From a checkpoint of a small transformer trained on Wikipedia: capped logits.
Each number is 500 + 25 x the weight over its row's rms, rounded and kept within 0 to 999. Layers, rows and columns count from 0. Numbers have three digits each. The size before them is the row's rms in percent of the matrix's.

# gate: layer 2 MLP gate, 192x96, rms 0.297, rows 179-191, columns 0-95
# up: layer 2 MLP up, 192x96, rms 0.318, rows 179-191, columns 0-95
# down: layer 2 MLP down (transposed), 192x96, rms 0.184, rows 179-191, columns 0-95
gate179 110:545508480525489517528512498472489453497516505561491455477512550493533477492442496490494492479506543463515491522505534488518508531523512488492472505487532508531512469508481516531540495503460504513513526468572494471498510500488466493522498512521504469510477444481502552486500520516470479489
up179 112:484501516481498544522508479569501513508477538500515505480477483527473486520506485533516480513532477568491464504517467529482498493492516525487508522469483508495514516509538484492451500453500478535492482477420500524518521464471505495517527457512495495521485523509501436506465480497483522504
down179 101:488518483463502477449505481495489567518485475488500486539554493433474503484521541492522498509537521508520496478510524499468502503528505470504511484505525501508483540453528465494513485484475470479510505522544519468480495523480514545489484494478532523494547538511496523560504500521482493526
gate180 110:480522469530518491509519503503515514477506445478505520483481499524522541509506523496510506545538509475486459456504511505427502500471495507477473495522509517534509480555563553483510506498527542492522524528497519523501490534519448538509520488462512503508476475482506493495490476531465493471
up180 113:483541486502520495470495523523529467502524494500496513511498537505536578532459521496565526525510538484505504493475475506474539532460503496506525502477458509522499485539495514524486541503487511502491499524519538531479472509545470511488542521487532491535480485487475493540481537468508518511
down180 107:515475536536482523489486549456507483514501510505466509472494534486467464457513524497468469506549512485554559543486494512503496480468495477490501525480540480516517502533490497492533485493558461474492500458502487475498489504518500440507501495478440525496511494502521489490521501508521491537
gate181 113:514479479473516477494547532505532503506526544461498498482553457478508513518483507515502503485533453482490479518481466473478518496481490491520461506458497506527501479504495515500554506492451518529485511507490489492449496492502473471566526475478542473501490473481488481523479499459514557473
up181 119:525499460520506499514492539512485519476527546489481467491495516460501533542491519481493510482524494474490447484478477476513492491496552520502460517459496536460515484546515533543550541502482479516480537542515504488483453494521517494510504481481516540525500449492504536513476497533513511490
down181 107:483466568505486470498551490524468516486505506534510550508527526521482499527509540513503521491518513525459516490522525467546486532491518503508479545464543489494479488545462476493499521539451487480520525481493483509501536520504523491462500479495490539480513507476473512472514527481537512466
gate182 104:507483493488476506477522491505526475485470488544505498493480498539470500540477574519512491538465501506515510532492510504487480524478485514500462511515469518494485500463484489558465511496488528496498530460482499552538481498532511487518474547520560490535498511514536523484459481474464534515
up182 111:510545503461525520520500518484499508499511478499488523526533532505524496525501505497499461512509548522539493513507484489501509512519526473576513469492515502472501464535511503460494487520454476461499502499500503483438482520458522549477504432458501473504511502539461515527504496474510473489
down182 106:538467515435469485481509475496485498504523491517519501481498490509484518488461506461474471491482541506562495472503481480493482533526446481515455504530513500476484512523496509457504488482504495448533505499532515529495498491442493539521488493500541486469479527523489465520506496541443521486
gate183 101:498493524449473517514496488522516521498473508506517478498506462540538456499474477526495492485474537504504467472489481524462522535511492503511455503452551464572520489528530492524504503508509494474488529551542484496468505471506521493479485482510484501507500506459540519547517520543518515496
up183 096:490539503520533508478480455521511493497515515499483496465534461534518461457512492545486461496498471460548514490477483518505477521499507492490465516555511546472480478519477478486500513520488466475472480489507505505477509484467531496549503463513523491536456472522518523500512526433504493517
down183 093:501509491526527459498510494461507489485528461475532520548514537473444497516524501471511526477509491519446519524502512450515495524517488516493499456503497524451486495474487513496462511471514473565505511467520535528522520468508477494520490517508517489477544520506457527532478467476495482470
gate184 107:476455511496498530521507476502494517518490494515525505550508537527497501496505491504462519483515489508500506473560514524503476468530480494509476505485539519463498469518525475457521493489479493558521471528498447507507575490443492512520517523528509482523539520516506488489465513486540544482
up184 107:420487472486488511500488465471484504481455493564530458486503474518496506492484479522486514469534471515487496470517490497498509498512519529516526467494504452509568475530480467491458550505493500524494472511530445505509531510478504492501515499505506514522530516511494456524486507483468538496
down184 107:508534475515469544489515518493480481471503510463481494516503527518525502518506523486548520486483489534544484489524474504518500462482533507482482493479505495498491494491512496503499482461562500513542497543512492500478542540490516499446482471502484592527495496518479524510528542489544465502
gate185 105:458499498479465519433496499480511500536501441483533507494448544478455518525519468506501526495447502528483526516495488465495504512537512479555503485509498502493540489505477510515488487518471485546461495505515525460505505516516512474530505493496489494517484511471494457540450467498467483507
up185 099:450517525474477505458501463495517538528520503536475507511509475487445521509465499505507520521468515535488509486488539487476501471467497476554535501490457525486527465490501521535500500499465479553522494524524541471515548494534480514481506497480529479524525510471467490487445490490478502495
down185 100:489518479480496495502489504484502484479479472490493512528532489465561504469513501485508533502527497510473456427464518536517469563488491481543487508496535516521529489508506536536507486483459487475509524534485490511512494523484483558517474462475552495505494501492447536491496487492479477519
gate186 107:492517470503491514565509478519495478492471543512560552525481503507493489477500524514529500504513478495473480485514493447520487492499484505483485528473549513497487470503536532478480489521532537486516508504528527487523497464445499514553547531499524521460523514468534472496459494472490508497
up186 097:576516496509470488497511444527506496455478475494530466470526497521520495522447500509472480493539518460501511561488517477536469503531498496533532525509512495539465460472489476522473513476508503482477488485498495471529488481492521499512495533502479557467474528495510487519507486514530517521
down186 104:468498510484463512460490518464513540485450480474484515513537488513520554510507500481492526530497493469477504457571494517489511543503513494526506528534492522515476490492465553512542478510487528502508430487466517503506496488474436490500527506512464495499462503486487532472505497504502500516
gate187 107:520472488522477498506510516487494525512479478510563539516482495516489520443501509490521517461449496464525499495495461546475503442522500526494518520511477498505512471489470494523487546493468520526493463513497491462509521460449524519528463482504470527494518508461536454491501527462510510483
up187 119:519505501488514498490485512538510549513505525553472529499475502481528540559492504530498515515498497493481479497475517499514526511483492548509488462502499569535502463521489503508518517480521492471475478514522495455540527595488509531496516464511503473516457481529519491512524500502513505490
down187 113:501463513473499504463486460531494491467517524479501490510477539475484489532489514525498477518535517509485511520510556471479508478507465503467507452465513490505478546496523502444518458483508532500474510468520491503483489518488482505552484534501553481484527479539458531495505487550509488545
gate188 091:503511485512532471496489532509437538503559516504496506513484555523489469445492526493451547546520478485515493488516530492491508513547460493492501495460518494487528510510522502471447492481532473502541529477498473495488488458489482537487469502471461486508502535501515510506519497475485530492
up188 090:467514523519460513493518472493488480529519506495522511455462490494493545524456504543498499521470508512502551498513469494501507514521477498515521521522471527531539508478477538475508467491502472480537545469503522499463479465469463545465479493488518537463481483537534537508452509496494498522
down188 091:539502496500537489487496508464478513526521525529508472517505528541485488472509518502502549514531506496561476474473526527503481492517497492492520471460539430519480539491511540502466487487515506502484487530501475512508530524550471527521487512505466459499502521432529495475522489472483492473
gate189 086:500487535515476468473483503507502475505446511498477460544495536497492496492528509514516497513501496487462533487502528495491478511541434501552552499523509506478499529464527499507520508497462481497515515494527543473498524549441518509495487542517537486530496533489507493501467508465532554512
up189 100:510500507513481459494457469515457513545484533500499543479490536466463507524468492491505512505519484496499490484510489508517510477498538499472554509475443533513485491504531487501531515524500451542495472504499512435490479532470509509537483516494453442510492488485465529531472501489471509481
down189 087:502514502488537491491523500455499513511559520483513477515533472493500485440507522492485490477495512508487493556519482527434474500479450487497473525502551452488472501515478522466503516502479502476533508486519518526489514481511533521467502530495522518528496486493494420491504509553507485522
gate190 091:521473528541465509530475491456511550495568536513502508473438472497503529491523479506457514517531515511471524486513489527466533481494513531494513474493520471504496505518518517472490496532444527533493520482527515488505489512498493531516484461516454525508541482477473505460502478527494501527
up190 093:543518465462510519483460467545488439477489486488440481488518471489507510495471504517461509496522479493545521495470506514517466474490548495487493528557524536517497499505503511499538480516505501476503464534478549521508475502497504455461513511487532467496472505550512483484501535509508490501
down190 088:496486509462495507500574518500493497508491524513508520497467513481494526527493512476527531457493504493468487525506484474469519514550519481509504466518512504470477487517515440522472502484496534476498548484511448493481552499508519511492468500532573516488492507477524535526482476463475451490
gate191 087:476522550500489510513513537508458475500525490459538513541489513502481482498543452529486508488497459463464500487474449497497470483514446500511517507507460500490477505510491494532468522500551455533504513512454500513472518502503510501483544530533461531482538484534488512525488486495521533484
up191 096:488541475493518523522497522479528536484506487525501483506549521465541517478474559474531491528514529513505516522492479505495502511466455456515507532472488493514462491545508509508567525518480517469536522506512497467473512506521484540479509479522563493487477509506521489477495528526536475526
down191 095:467485495525527504547459502473471536484471515511508496512478433475463503455496502547490525464528512489489491539485495502529494503498489493493483510560483513460506515461497507515509487515450527492506503454454493438511493513510506465507460525474459493517489511492495503480488541518467526491